Part of a small language model's weights.
Architecture: RMSNorm before each block, no biases in attention or MLP, capped logits.
Each number is 128 + 32 x the weight over its row's rms, rounded and kept within 0 to 255. Layers, rows and columns count from 0. The size above them is the row's rms in percent of the matrix's.

# layer 2 MLP down (transposed), 640x160, rms 0.0971, rows 156-198, columns 0-79
size [128 126 128 118 127  32 112 132 128  57 139 122  48 112 122  38 120 117  30  25 134 125 136 132 115 126  32 131 118  61  98 136 124 117 129 115  29  39  67 124 108  40 128]
[[172 103 114 190 162 203 181  92 112 158 140 127 123 187 153  96 125 122 146 147 105 121 154 173 102 106 145 120  84 123 150 171 104 153 140 189 136 125 180 132 110 222 112 103 210 117 114 134 174 201 173 130  97  96 168 106 160 135 171  88 119 136 112 167 104  73 132 147 115 132 200 140 126 133 161 143 146 136 160  93]
 [153 131 159 144  88 116 126  73 146 129 124 136 100 125  90 101 119 147 123 122  20 144  93 119 101 110 104 157 116 128  64 117 157 183 154 124  89 128 149  81 125 132 126 135 122 170 128 194 103 185 104 112 144 143 200  84 167 131 206 121 147 191 110 126  97 110 129 121  63 153 119 134 147 105 118 188 172 136 125 107]
 [ 92  79 139 165 151 105 127 142 159 139 124 100  74  87 151 122 157 115 133  80  86 144  68 180  89  83 119 156  54  91  91 169 106 118 176  83 141 114 169 143 179 116 121 126 176 137 116 162 168 135 105 170 119  95 137 149  91 111 155 137 121 110  64 124 114  99 194 168 111 110 135 110 147 170 139 119 103 145 146 118]
 [156  84 122 129 117  38  96 119 107 122 116 144 120 158 130  96 112  49 128 127 144 139 152 147 128 141 108  95  81 135  85 142 117  95 109 107 105 165 121  41 126 126 152 121 153 117 198 108 121 152 193 141  67 179  97 131 145  46 130 140 137 141 108 179 134 132 158 164 141  88 138 119  87 121 112 136 119 105 165  75]
 [201 235 112 116  70 105 151 164 120 110 184 132 120 159 150  89 105  79 115 171 149 108 162 177 160 131 161 130 183 140 165  92 187 152 117 147 158 148  72 125 114 126 124  81 113 153 127 181 151 104 180 123 141  97 165 134 146 115 122 173 122 159 126 159 117  97  74 122 121 126  77 144 123 108  71 114 144 122 163  98]
 [125 157 152  73 109 161  73 136 167 127 114  72  70 154 160  92 107 132 173 105 110 100 156  84 140 171 111 164 151 153  83 128  96 135 106 131  98 106 133  89 121 167 131 126 142 123 103 121 116 126 129 158 106 103 177 146 103 100 192 140 162 100 150 152 129 111 161 139 186  77 108 145 135 149 141  91 130  86  77 131]
 [148 165 125 152 143 142  93 107 157  92 159 154  87 155  99 125 159 135 120 145 107 184 124 171  81 145 134  98 122 163 159  86 161 144  92 142 151  95 202 134 152 174  83  76 186 130 142 183 160 127 127 198 112 112 167 129 122 116 138 107 141 129  89 156 170  94 177 100 144 102  80  98 133 144 144 157 108 156 205 120]
 [112 105 178 134  89 172 144  92 138 146 120 128 105 124 176 128  30 161 128  75 158 131  95 130 105 153 146  84 142 143 162 100 162 174 169  66 158 138  66  89 150 186 101 156 125 127 188 129 149 105 124 145 113  94  86 149 154 142 183 117 148  92 150 108  81 136 138 117 111 113 143 139 151 104 170  75  90 127 125  93]
 [ 44 100 115 114 145 154 103  52 169  90 121  84  93 143 115 131 104 167  61 119 163 176 105  88 106 167 161 172 135  80 113  82 132 146 185 163 158  75 150 149  90 123 111 122 115  67  92 124 127 178 139 199 169  85 126 108 143 111  81 166 177 124 135  74 132  68 134  84 161 122 180 108 111 160 115 120 111 171 181 115]
 [ 71 105 119  57  89 160 109 104 154  95 130 140 141 128 158 107  97 165 138 104 126 117 172 129  87 132 117 132 111 131 135 138 111  78 104  66 100 142 118 149  99 155 158 166  89 101 153  77 150 130 120 111 128 148 168 101 171 148  83 150 161 102 101 122 122  93 129 101  95 200  82 134 178  77 121 166 147 170 160  98]
 [ 98 156  81 134 151 151 103 122 161 128 138 186 135 104 104 137 208  93 120 167 120  97 123 115 128 125 149 119 112 104 133 100  79  95 111 119 157 165  98 104 115 149 165  84 138  86  17 196 104 121 157 136  95 155 135 129 121 162 120 115 139 126 122 162  86 146 148 121 127 148 142  90 185 161 197 126  74 101 170 124]
 [128 183  95 137  95  96 143 119 118 114 130 175 103 139 180 131 158  72 110 147 129 119 160 122 134 120 158 119 135  98  96 117 142 125   0 141 131 150 131 140 110  94 110 106 144 102 104 185  89  89 136  87  99 115 119 124 148 148 112  90 116 112  90 141 164 122  85  97 117  85 123 113 192 135 114 169 122 102 101 134]
 [ 75 133 197  93 103 101 130  73 195 132 172 111 151 184 164  79 153 139 182  76  96 127 116 117 158  91 155 138  94  92 135 148 153 119 143  64 135 148 187  79 127 141 151 150 179 159 129 183 109 141 163 180 122 125 144 163 111  81  76 113 153 148 167 142 135 110  69 211 125  48 156 127  96 105 141 150  94 144 127  90]
 [101 137 117  92 130 121 156 216 127 186 112 123  68 134  85 164 153  11  62 128 123 131 173 133 141 114 102 130 126 164 111  87 129 149  68 158 131 124 131  94 122 174 106 105  71 140  94 101 104  72 130 117 104 155 138  40 123 107 165 141 170  82 155 118 137 110 140 100 176  85 123 152 125 136  77 118 180 151 124 143]
 [132 136  57 126  95 120 130 116 181 122 118 141 118 160 180  78 114  40 135 122  86 115 128 108 218  92 110 147  76 138 185 117 130 141 170 126 131 111 109 148 118 166  73 106 151 145 100 133 174 107 177 149 111 133 148 125 116  91 152 174 179 110 104  95  75  97 139 165 152 114  91 114 109 131  86 132 102 127 128  79]
 [121 137 143 114  43 147  94 103 134 146 115  97 139 124 154 121 119 120 170 103 123 161 142 158 112 128  86  62 110  85 118 145 144 220  55 100 118 117 115 108 147 149 140  81  92 118 131 137  98 111 176 175  79 119 151 228 127 132 102  88 119 107 115 139 104 156 177 158 114 171 143 148 141 100 151  90  91 149 179 140]
 [139 193 109 192  72 189 130 101 137 104 137 144 122 133 116 105  95 124 155 154 126 162 130 140 116  90 123 138  79 100 141 182 108 125 128 136 104  37  97  84 126 129 110  91  96 132  84 189 187  83 148 134 129 139 126 130 166 125  84  70 129  48 124 131  52  93 122 148  92 171 189  68  79 143 123 166 127 110  82 106]
 [121 211 101  86 102 107 166 152 114  94 171 112  94 176 139  80 107  34  96 142 127 101 123 186 161  65 169 118  97  66 196 103 129 154  48 114  99  94  95 105 113 122 114 129 121  78 100 125 122 131 132 136 150 125  76 174 109 206 139  93 173 164 118 152 137 149 102  95 123  98 119 125 157 134 120 121  75 162 186 125]
 [164 172 124 116 169 155 126  99 120 151 158 149 150 159 154 118 107 153  69 152 166 137  86 157  97  28 108 172 108 120  65 132 202  78 144 176 131 147  90 135 117 235 119 124 172  63 116  87 136 142  88  98 133  83  99 146 142 119 154 122 136 107 119 174 170 153 158 162 100 142 174  80 145 135 114 158  65 126 106 169]
 [141 174 141 113 153 179 104 133 102  82 128 142 172 116 154 158 164 176  72  83 179 105 159 156 136 144 144 119  81 163 113 174 158 107 170 123 107 168 106 159 113  98 175 163 114 103  76 123 113  96 104 163 105 130 110 146 139 154 118  95 104  62 145 146 141 175 131 138 164 113 156 149 134 132 105  92  68 135 160 136]
 [152 155 147 123 147 184 108 139 158 133 134 127 161 151 118  99 192 166  67 144  81 238 127  73 120  94 139 162 137 110 114 167  84 114 156 132 144 109 114 101 107 194  98 139 134  67 129 226 101 183 100 148 117 113 179 167 112 155 121  98 131 177 103 138  74 119 117 103 114 125 125 148 115  95 143 177 203  94 159 137]
 [137  99 145 174 142 117 165  59 171  99 145 107 131  87 154 103 148  77 124 122 114 100 135 125  94 117  88 123 129 165 162 117 112 113 115  85 136 119 108 119 135 121  96 112 198 152 131 161 159 112 131  71 130  60 143 141  49  84  84 189 116 163 137  78  84 139 160 102 129  59 131 135  89 151 134 108 135 108 113 196]
 [107 197 146  48 136  98 106 126 147 133 105  55 173 175 148  87 101 151 114 102 150 121 114 175 150 132 118 125 168  91 124 105 130 117 104 136 122 139 165  69 102 168 130  76 127 141 196 158 136 130 118 102 117 136 163 191  94 162 143  84 150 151 101 150 116 123 118 156 171 163 146  93 121  93 136 158 101 178 164 140]
 [143 131 103 148 100 187 138 124 150 148 108 135 152 147 181  69 140 151 129 146 138  85 110 143 134 150 165 105  82  85 172 100 112  86  81 126 117 147 143 167  95 105 148 103 125  88  44 143 126 168 102 182 142  82  92 137 154 106 123 150  69 116 125 124 175 207 171 127 101 152 137 150 179 158 118 175  94 120 209 137]
 [148 111 103 154 106 103 119  61 142 138  82  90 143 118 122 105 125  65  65  80 107 123 166  90  96 111 135  96  93  97 145 102 158 162  17 136  98 166 111 104 103 117  73 109 144 185 146 131 137 171 149 130 123 125 162  84 134 138 103 177  83 155 136 116  92 106 213 101 124 108 157  85 144 169 105 113 114 120  67 147]
 [206 141  82 131 123 132 155 193 153  89 184 168 143 128  86 124 112 105 167 154 112  68 121 150 171  85  91 153 112 128 154  82 148 144 131 170 137 166  84 163 122 183 112 102  86 134 186 103 126 113 125 144  62 153 164 171 127 119 143  85 102  68 185 121 176  83 123 125 163 186 127 129 111 149  50 154  77 136 110 132]
 [141 116  85 142 130 121 132 110 161  98 137 123 143 122 132 101 107 125 218 132 145 134 166 130  94 112 136 155 135 161 103 113 114  89 144 147 173 188 127 102 150 204 176  97 112 158 154 109 156 137 166 104  88 105 107  84 145 117  96 107 144 139 107 153 193 127 144 181 167 119 109 106  97 104 180 167 131 125 113 149]
 [161 142 169  60 136 147 117 113 152  94  96  85 129  78  87  87  87 183  69 144 100 161 154 111  93 176  85 151 138  94 137 163 138 132 136 152 125  72 137 128  82 133 139  55  93  77  90 144 109 139  76 112 139 109 109 117 142 121 151 126 137 149 136 188 161 203 171 102 110 143 130 122 135 144 145 153 112 105 146 140]
 [ 88 117 153  72  91  52 110  95 141 120 115 171 122  97 134 113 220  35 179 163 160 108 155 108 132 146 124 140 145 138 115 115 133 154  21 103 157 140 131 180 111 120 159  96 173 169 121 159  84 136 143  88 187 154 187  98 120 124 117 107 118  84  93 135 157 134 158 136 169 163 156 139 127 101  98 146 180 124 148 146]
 [ 97 158  81 110  87 123  69 152 110 104  84 130 120 116 114 111 144 117 134 139 138  94 130 118 138  96 151  91 141 171 102  94 111 159 139 172 174 118 157 153 120 174  92 121 114  92 189  48 121 134 120 139 145 102 157 104 214  71 109 155 154 120 149 174  98  68 105 143 115 170 135 136 143 124 159 199 112 118  91  91]
 [184 130 104 133 107  95 155 105  49 129  70 103 161 123 160 151 122  64 115 174 161 105 145  98 131 129 121 123 107 129 122  96 156 158  39 135 132 118 132  36 156 103 123 143 158 113 120 142 122 133 179 149 159  90 122  90 136 146  99 158 159 184 133 183  70 151 150  89 172 100 124  84 118 169 121 105  98 146 118 177]
 [150 185 122 133 127 117 116  91 144 104 114 132 150 124 102  69  93  63  91 179 160 149 149 150 147 117 178 141  99 150  83 123 157 109 112 123 149  96 131 101 125 167 140  68 154 161  70 152 138 124 147 108  81 163 169 121 126 148 133 145  90 171 109 118 132 115 160 207 145  80 141 135 167 124 148 130 154 149 145 115]
 [129 173 143  89  52  97 191 141 114 116 110 141 172 109 116 150  61 129 100 116 146 172 110 136 209  95 165 149 170 154 125  84 147 180 183 119 138 154 131 168  85 138 133 181 188 133 123  84 101 147 157 172 157 112 137 112 134 142  94 134  91 175  99  83 134 123  75 115  94 124 132 154 123  72 131  82 212 192 136 117]
 [116  91 129  87  92 145 121 173  72 184 148 164 137 153 114 143  53  92 104 110  80  86 140 138 124  80  83 178 130 122 131  85 141 117 182 154 133 116 133 134 129 184 116 189 138 126 170 108 135 118 111  71 120  53 170 142  88  82 117 164 176 135  76  87 127 121 201 123 137 103 109 120 100  82 113 137 132 133 105  52]
 [106 165 171 184  74  79 108  84  93 115  59  99 125 142 107 114  95  63 136 113 148  82 106 144 142 114 129 133 112 164 170 165 140 154 112  84 153 114 158 176  80 147 122 140 147 163  98  65 151  68 104 169  66 114 117 180 133 103 127 127 158 175 108 164 144  89 107 126 137 162 112 149 100 119 163  94  64 185 168  96]
 [ 70 154 116 117 128 171 124 141 157  35 172 122 127 150 129 114  79 132 132 155 130  84 138 148 117 101 205  95 185 146 189  68 137 140 133 167 114 158 145 124  91 140 105 152  98 133 105 147 134 120 124 151  98 106 146 123 115 112 130 110 156  82  87 123 117 115  81 103 132 151 142  41  94 153 134 150 132 131 153 160]
 [116 132 147 147 108 118 103 172 157 128 118  94  85 121 141 146 167  97 146 113 102 148 119 159  86 110 125 169  90  58 154 128 152 190 103  92 125 136 164 134 132  85 109 117 146 151 153 117 129 125 151  91 206 178 132 120 145 137 137 163 179 136 140 139 118 144 115 154  86  89 108 150 144 178 151 123 118  84 160  95]
 [ 79 166 146 139 112 124 127 131 102  98 118 166 143  72 137  99 165 123  89  98  80 124 103 164 189 113 130 154 143  80 107 147 158 195 161 127 156 111  89 158 155 161 134 111 121 115 131 207 102 135  96 123  80 117  81  85  77 152 170 109 138  79  76 120 131 190 144 137  74  78 136 166 121 167 113 191 134  88 142  82]
 [126 121 161 117 141 113 155 154 149 151 110 104 173 169 112 145 103 145 150 132 125 109  86 114 127  82 141 148 188 134  68 176 148  97 142 149 182 128 101  68  86 105 156  95 152 183  54  86 123 104 112  68 166  83 160  84  96 117 122 156 102 116 162 143 145 132 153 132 114 175 122 138 220 112 188  77 104 146 128 206]
 [110 149  99 185  96 123 106 124 130 123 111 128 142 121 143 116 113  70 125 126 126 153 149 142 117 135 162 139 172  76 147  92 101 194 111 168 110 130 138 134 112  95 106 153 188 153 120 140 140 135 168  60 163 136  92  84 144 113 126 153 134 124 136 153 162 139 139  91 137 108 146 119 112 120 163  77 125 177 153 130]
 [ 47 121  95 159  64  91 160 135 185  97 122 161 126 112 107  97 144  44  98 139 131 147 173 142  77 152  89 162 118 131  83 121 152 113  98 137 146 156 137  76 115 146  88 114 158  84 135 127 182 111  96 142 110 133  94 209 143 117 118 161 119 142 125  61 152  99 156 133  88  44 168 105 125 144 133  95 155 151 121 143]
 [124 117 103 123  82 130 116  78 149 152 183 179  64 129 142 130  71  89 142 115 164  90 125 132 141 155 110 119  88 113 109 116 139 154  60 131 121 110 123 190 101 117 129  83  86 102 129 103  71 111 128 150 163 147 135 197  78 198 142 150  98 138 167 104 211 145 163 130 107  98 141 104 144  90 119  77 114 115 140 176]
 [157 110 100 115 113 126 164 138 135 151 125 154  91 124 148 114 104 132 154 153 146 121 122 142 108 121 189  94  70  98 121  98 195 154  98  77  97 111  91  83 146 190 147 105 132 163 173 151 201  99 130 107 124 138 130 156 145  27 104 118  84 110 150 152 114 106  68 152 107 138 132 115 142 131  87 115 115 120  94  95]]
# layer 2 MLP up, 640x160, rms 0.108, rows 157-198, columns 0-79
size [122 135 113 127  48 109 133 128  58 136 122  64 106 116  41 110 122  35  40 125 119 147 121 128 128  54 138 124  56  89 137 125 108 129 115  39  56  72 137 113  46 119]
[[ 91 167 128 117 128 161 159 117 189 151 166 135 189 180 191 161 122 137 164 149 163 104  65 133 146 167 115 170 126 152 156 152  81 110 150 152 164  79  75 104 117 150 195 147 124 122 151 130 139 125 135 177 137 139  89 147 126 157 114 130  96  93 140 109 172 129 119  81 184  87 118  87 186 144 115 110 120  95 139 176]
 [161 122 130 163 154 149 149 178  91 123 109 116 175 167 130 107 143 143 147 152 214 103 125 154 106 121  73  83 177 146 170 142 167 124 171 173 175 104 146 130 143  98 152 146 133 154 171  93 126 115 129 144 126 109 107  84 161 145 144 108  91 128 154 114  98 143 148 209 145 166  57 110 146 124  97 159  91 129  61 124]
 [142  71  97 121 145 139 104 175 175  94 111 172 157 140 118 150  96 151 107 156 174 121 150 156 191 169 156  84 106 195 147 119 135 165 143 168 198  91 120 143 143 115 203 130 119 133 179 117 166 121 128 125 103 165  91 148 137 114 105 197 134 131 130 156 138 139  87 114 144  72  69 161 170  65 113 109  94 160 126 109]
 [175 167 151 138 123 115 173  77  98 171 132 104 152 178 144  95 159 130 150  90 134 124 124 123 175 128 107  97 138 161 122 180 142 121 138 100 128 184  93 160 124 108 205 129 142 161 144 131 133 129  97  86 114 146 133 150 132 186 137 123 100 213 131 215 130 115  59 146 172 156 118  93 122 155 140 157 104 152 112 172]
 [142 150 106 125 194 139 111 133 144 133 168  85 164 120 155 143 117 177 121 147 141 148  78 128 166 147 112 131 169 170 128 150  40 140 172 152 168 120 110 152 129 155 156  69 137 142 115 105 118  89 103  75 169 122 121  82 132 179 151 122  96 171 150 139 167 164 149 135 115 116 102 138 142  96  74 152  83 121 107 175]
 [130  93  82  98 145 169  52 158 117 121 111 102 143 163 176 182  89 150 130 115 162 109  84 118 126 154  53 127 150 222 148 163 106 102 186 150  93 121 160 162 108  63 141 137  84 129 153 150  51  77 152  81 157  85 151 147 144  69 156 140 117 157 127 103 111 180 112 110 126 105 121 112 138 135 124 117 124  46  71 110]
 [131 184 141 133 143 132 144 195 141 119 120 104 132 109 177 139 181 110 100 140 107 151 120 111 137 102 133  76 152 163 180 193 155  83 139 127 187 174 112 150 172  76 106 108 129 141 104 122 133  76  88 104 169 173 139 138  83 168 117 119 123 167 131 148 121 163 154 154 155 138  55 152 122 155  51 133  88 177 145 146]
 [108  88  82 103 142 137 114 109 144  94 125 122 126 192 183 178  87 195  84 155 191 133 127  85 177 122 159 111 185 104 143 165 122 154 174 168 140 122 163 104 120 157 133 107  83 152 154  91 141 149 116 117 150  85  56 151 110 139 166 123 102  78 128 117  75 168 109 160 192 164 133 131 194 142 107 125  97  96 125 185]
 [149 187  94  97 166 141  98 139 131 115 123  69 183 178 128 156 152 173 119 149 169 159  77 105 165 169  98 104 145 199 141 156 100  71 160 144 168 127 102 157 139  87 175 104 125 164 108 130 145 128 125  93 120  90  68 134 153  99 150 160  84 154 186 161 110 164 139 138 129 108 153 107 156  70 122  97  91  80  78 127]
 [162 104 112  78 156 148  92 115 166 162 125  83 187 183 139 128 103 150 115 133 110 146 134  91  87 155 137 118 125 103 140 187  89 129 184 156 210 144 167 147  97 149 146 124 138 133 109  90 134 128  72 113 158 154 129  46 108 179  94 177 151 114 126 183  95 162  86 116 135 139  89 165 129 140 117 117  88 154 123 204]
 [134 158  95 156 125 152 129 124 159 163 146  96 148 209 190 141 103 147 146 120 170 131  74 188 128 135 108 128 120 195 137 160 143  59 131 147 140 162  95 194 109  72 157 166 182 127 114 110 144 168 127 115 127 151 100 155 124 158 139  95 127 116 118 164 169 135  62 160 115  84  67 110 126 130 112 152  83 121 136 178]
 [103 141 115 141 200 179 101 145  88 146 171  80 149 158 149 151 164 186 115 126 171 134  65 123 139 149 146 133 154 177 112 119  84  77 190 135 145 135 115 155 179 119 189  90 118 167 139 118 139  86  99 109 119 117 111 143 163 188 173 121  81  82 152 130  88 123 109 113 117 135  83 132 158 150  69 151 129 111 101 132]
 [152 110  65  65 142 119 153 165  94 126 156  58 161 191  78 146  59 114 103 110 155 122  92 112 126 153  95 139 176 162 160 153 150 124 135 141 162  85 101 135 126 111 144 184 132 111 131 156 106 107 122  95 136  48 180 133  90 144 113 156  47 122 121 145 128 124 117 139  56 130 185 102 168  60 129 124 126 126  82 145]
 [159  94 148 120 149 124 117 107 139 111 136  53 144 100 147 108 171 137 156 181 186 130  83  62 186 102 150  45 180 179 159 166 123 122 161 129 182 140 121 159 134 131 145  88 130 145  80 153 147  93 118  72 104 150  99  82 135 175 169 123 126 189 131 178 142 124  88 102 138 144 139 147 141 129 105  81  85 132 171 135]
 [133 112  84 113  93 178 156 170 134 120 134  72 121 160 134 163  86 151  87 107 152 168  57 141 144 112 142 151 136 156  99 171 108  80 159 110 156 110 131 173  91  73 124 152 121 142 152 137 137 140  92 129 168 114  98 122 186 124 168 187  74 137 169 160  95 133 135 161 173 125 129 142 133  87  68 161 139 111 100 172]
 [159 101 111 113 123 162 177 144 104 111 166 142 116 116 154 123 115 184 131 138  83 159 126 130 129 147 119 133 108 138 131 144  97 139 187 148 138  88 126 183 119  80 122  40 106 103 171  65 145 151  75 129  69 139 102  63 130 125 177  99 115 104 167 133 107 131 124 162 188 154  96 125 141 130 117 139  78 152  38 128]
 [106 157 117 144 144 130 151  78  90 156  97  99 135 181 161 117 178 144 119 112 187 158  49 149 162 166 104 145 136 164 121 143 154 125 141 105 139 179  47 145 107  91 169 132 148 173 163 116 194 102 119 115 112  47 135 137 110 139 176 116 126 169 122 113  80 194  93 144  92 124 137 143 167 123  71 101 110 144 129 138]
 [157 175 118 130 135  87 116 126  97 120 115 113 131 122 150 143  87 172 137 155 125 113  54 129 136 163 124 134 188 131 169 160  77 113 226 159 160 143 108 124 124 154 156 105 148 110 123  81 125 130  64 116 164  81 101 132 134 129 158 135 106 112 166 153 115  99 143 104 133 119 123 126 120  98 123  94  62 116 131 181]
 [136 154 147  86 154 169 121 162 142 119 133 109 168 170 135 138 123 128 142 101 162 132  74 138 114 174 142 113 136 150  56 131 115  93 199 145 184 118 115 116 137 122 120 136  89 114 152 138 134  36  66  99 159 108 140 101 100 112 144 171  80 159 139 131 123 171 156 116 126 153 135  55 184 134  92 148 148  71 147 171]
 [152 131 136  90 124 147 127 193 146 137 142 102  81 149 139 164 136 144  92 133 150 108  86 133 153 127 116  76 123 125  79 118  71  83 124 119  96 122  67 114  87 151 164 153 135 156 151 105 154 120  82 125  85 139 106 184 147 175 179 104  85 106 125 179 165 127  82 126 122 167  82 107 162 131 139  98 144  75 137 125]
 [143 157  90 120 138 207  70 146 100 130 145 102 172  97 163 197 145 150  72 139 176  92 129 135 177  93  62 120 151 117  88 150 164 147 152 111 181 151 138  93 119 140 175 120 115 105 122  92 144 162  98  56 132 132 103 140 143 110  94 145  70  83 210 109 168 182 113  95  81 154 148 134 129 121 143 111  91 171 111 169]
 [215 107  99  69 151 175 105 134 145 124 153 114 156 157 120  99  85 171 100 162 115 194  67 158 109 116 125  98 134 107 176 113 103  98 137 136 146 135 152  94 113 152 159  74 140 132 168 113 164 143 112 138 101  90  69 124 186 147 123 119 113 149 192 119 112 137 166 135 141  86 173 110 190  92  69 127 106 161 123 179]
 [114 109  98 159 137 189 124 152  93 149 139 130 187 161 145  95  93 193 152 148 162 163  86  82 128 136 123 159  93  93 196 145 146 106 169 187 186 151 131 159 158 100 173  97  95 114 207  94 181 134 102 167  88 100 113 145 170 116  91 156  73  90 189 114 133 116 146  86  89  93 124 100 133  84 111 148 123 133 136 178]
 [152 136  95 121 138 132  76 102  99 146 108 114 111 102 172 115 113 128 103 145 136 129 139 132 193 119 116 115 123 189 119 211 134  75 137  90 157 105  52  96 197 155 158 141 104 114  70 117  92 114  98  71  99 140  93 154 107 150 215 118  98 147 181 124 155 181 131 137  90 157 110 157 160 135  75 142  72 151 132 168]
 [121 163 133 188 143 141 121  82 107 150 103 100 167 156 162  92 147 123 179 113 139  94  61 100 149 156 169 181 176 148 121 127 139 101 141 133 140 167  96 152 121 114 194 137 155 194 144 115 120 131 117 106 103  62 185  81 162 138 117 158  52 158 136 173  85 169 116 151 140 206 106 114 111 144  90 162 109  89  65 152]
 [136 167 160 100 165 131 136 132 121 124 135  76 149 112 147 150 138 167 111 143 149 158  61 148 108 168 118 122 177 159 122 171 136  99 183 162 166 139 148 158 166 141 169  96 143 150 119 120 108 103  59 103 130 134 118 108 125 184 163 121 114  94 169 152 146 137  80 150 139 139  65 160 146  98  87 102  99 134 100 153]
 [144 141 119  99 156 144 127 124  60 154 170 124 206 188 175 136 124 146  89 134 161 163  57 124 173 151 101 102 111 184 146 142 109  94 114 143 181 123  77 145 118 108 137 154 102 191 115 136 129  70  88 140 106 180 141 166 137 144 128 108  84 116 163 123 166 182  98 185 162  94 114 114 132 134  92  87 132  67  99 159]
 [177  69 121 110 161 126 146 112 161  47 138  68 138 114 157 114 146 145 144 173 125 188  95 124 169 148 147 110  97 145 102 188 164 132 137 134 138 139 100  91  85 108  92 112 166 146 142  85 183 134  75  73  96 109 124 120 144 147 198 133 114 132 122 120  74 115 146 164 142 127 134 177 120 153 121 150 168  84 113 125]
 [119 128 131 118 154 195  94 148 158  83 132  90 153 178 163 147 126 212 139 161 176 149  98 110 101 135 110 125 183 103 147 151 134  72 185 115 173 107 111  84 148 141 106 100 173 116  75 160  96  96 104 108 114 145 134  92 110 118 164 142  71 128 152 159 142 122 104 127 166 102  57 117 111  86  99 129  78 123 151 162]
 [ 39 127  89 124 128 158 117 165 118  49 142 154 193 117 165 185 173 154  55 141 165 115 102  67 121 132 138 133 160 160 102 138 122  72 118 154 146 149 136 179 106 141 140  51 115 116 131  98 144  86 122 137 101 146  94 123 166 136 102 175 127 113 154  71  87 164 115  67 115 126 198  82 164  98 146 129 128 113  86 134]
 [175 109 123 174 213 151 123 130 119 137 159  80 132 137 120 145 147 220 157 164 140 150 111 133 203 129 129  96 124 117  74 161  95  86 202 150 171 137 120 121 185  94 113 142  89 111 161 111  91 152  86  73 119 141  99 100 152 194 132 139 108 113 166 152  94 154 150 100 159 180 119 179 137 132 112 100 155 175 140 171]
 [120  85  88 107 148 132  56  99 135 122 102  93 112 115 149 108 169 137  98 177 158  48 127 113 154 102 160  82 137 120 117 141 118 112 144 170 149 119 140 129 102 135 124 126 132 108 160  98 158 163 118 130  70  75  99 101 141 144 138 138  94 122 129 144  67 111 137 136 125 182 112 176 125 151 111 147 127  97 113 126]
 [117 170 145 130 161 148  68 123 147 144 128  76 178 118 123 155 142 163 168 101 168  97  77  73 135 102 110 122 107 109 142 192 136  80 147  85 116 110  88 127 179 155 167 136 126 120 102 139 138 102 135 121 158 112  74  90 160 116 136 190  86 131 151 176  52 158 170  72 181 135  90 124 165 105  78 157 111 117 101 117]
 [161 141 150  55 144 129 137 150 104  55 147  85  91 109 143 124 183 144  75 127 124  84 115 158 112 112 103 118 147 142 145 137 179  99 143  99 122 134 150 113 130  94 146  70 133 117  68 114 121  82  14  89 145 111 133 148 187  77 107 102  75 127 172  95 106 161 106 187  82 108 103  90 135 165  69  86 112 102 143 149]
 [117 126 152 128 159 104 114  55 126 105  95  87 166 101 166 103 159 122 128 159 137 147 114 128 161 142 139 175 123 160  94 172  75 120 136 110 148 190 143 155  69 164 181 105 133 148 130  60  81 116 102  82  54 138 161 104 148 201 232 131  88 179 114 130 146  96 169 148 184 132 146 130 108 156 140 126 130 156 186 153]
 [142 141  74  79 136 116 172 163 114 118 160 142 150  98 148 171 155 149 110 174 165 125  92 143 133 153  94  54 132 169  96 140 144 118 146 182 121 131 130 157 149 134 134 106 121 107 110 134 106  76  81 123 108 140 102 117 142 150 162 137  27 146 205 155 138 180 132  97 114 128  72 154 171 104  98 110 114 103  77 141]
 [121  94  74 122 181 174 133 119 109 100 158 115 148 128 141 224 120 133 103 135 131 162 126 114 141 135  86  93 155 136 142 140 120 113 183 165 186 148 120 150 155 114 176 126  76 162 198  90  96  83  64 116 129 109 111  89 152 158 138 142 100 113 157 159 104 159 110 111 160 107 119 129 157 134  94 141 144 147  91 157]
 [137 107  66 174 131 131 162 164  91 135 181 127 158 158 165 184 121 139 116  95 125 119  98 160  76 152 124  81 136 146 182  81  92 142 132 101 252 111 178 123 119  81 179  86  87 149 136  74 128 108 122 118 124 120  90 142 138  98 160 120 118 110 182 167 114 128 121 161 111  99 122 134 153 116  68  90 122 146 138 174]
 [134 158 104 125 148 123 148 171 101  77 105  77 182 114 152 111 183 137 181 129 140 108  46  92 117 102  76 107 131  97 125 170 118 106 134 163 142 152 101 123 136  85 212 127 130 161 167 142 128 106 104  77 120 174 149 103 119 126 122 127 133 148 158 135 150 179 104 146 160 114  92 152 136 112  68 143 152 153 113 135]
 [140 120 114 119 129 146 151 106  73  89 189  70 161 147 213 161 163 147 154 120 110 119  49 143  97 107 108 109 164 158 107 203 131 108 117 101 149 119 106 111 149  87 138 137 159 167 149  88  97 134  75  80 138 160 102  93  81 133 177  95  78 109 117 169 122 148 103 145 123 130 110 131 181 127  79 134 150 122 144 125]
 [110 178 114  85 127 167  85  94 118 112 126 129 163 141 183 175 113 173 102 107 183 139  63 130 142 140 137  79 196 139 186 178 144  99 184 117 161 117 138 139 128 113 179 136 131 183 117 109 121 135  63  64  89 138  86 105 126 108 157 105  83 103 166 156 132 114 145 120 150 133 121 137 182  95 112 144 110 129 139 181]
 [180 179 131 151 173 134 130 124  79 165 129 106 173 172 167 123 143 126 142 111 123  92  90 122 126 100  99  92 123 143  88 147 126  75 136 138 164 115 146 144 139 157 186 153 127 131 170 121  74 123 126  38  66 120 120 101 130 126 136 130  67 158 164 173 130 114 116 134 114 140 109 112 169 139  78  79 133 145 143 186]]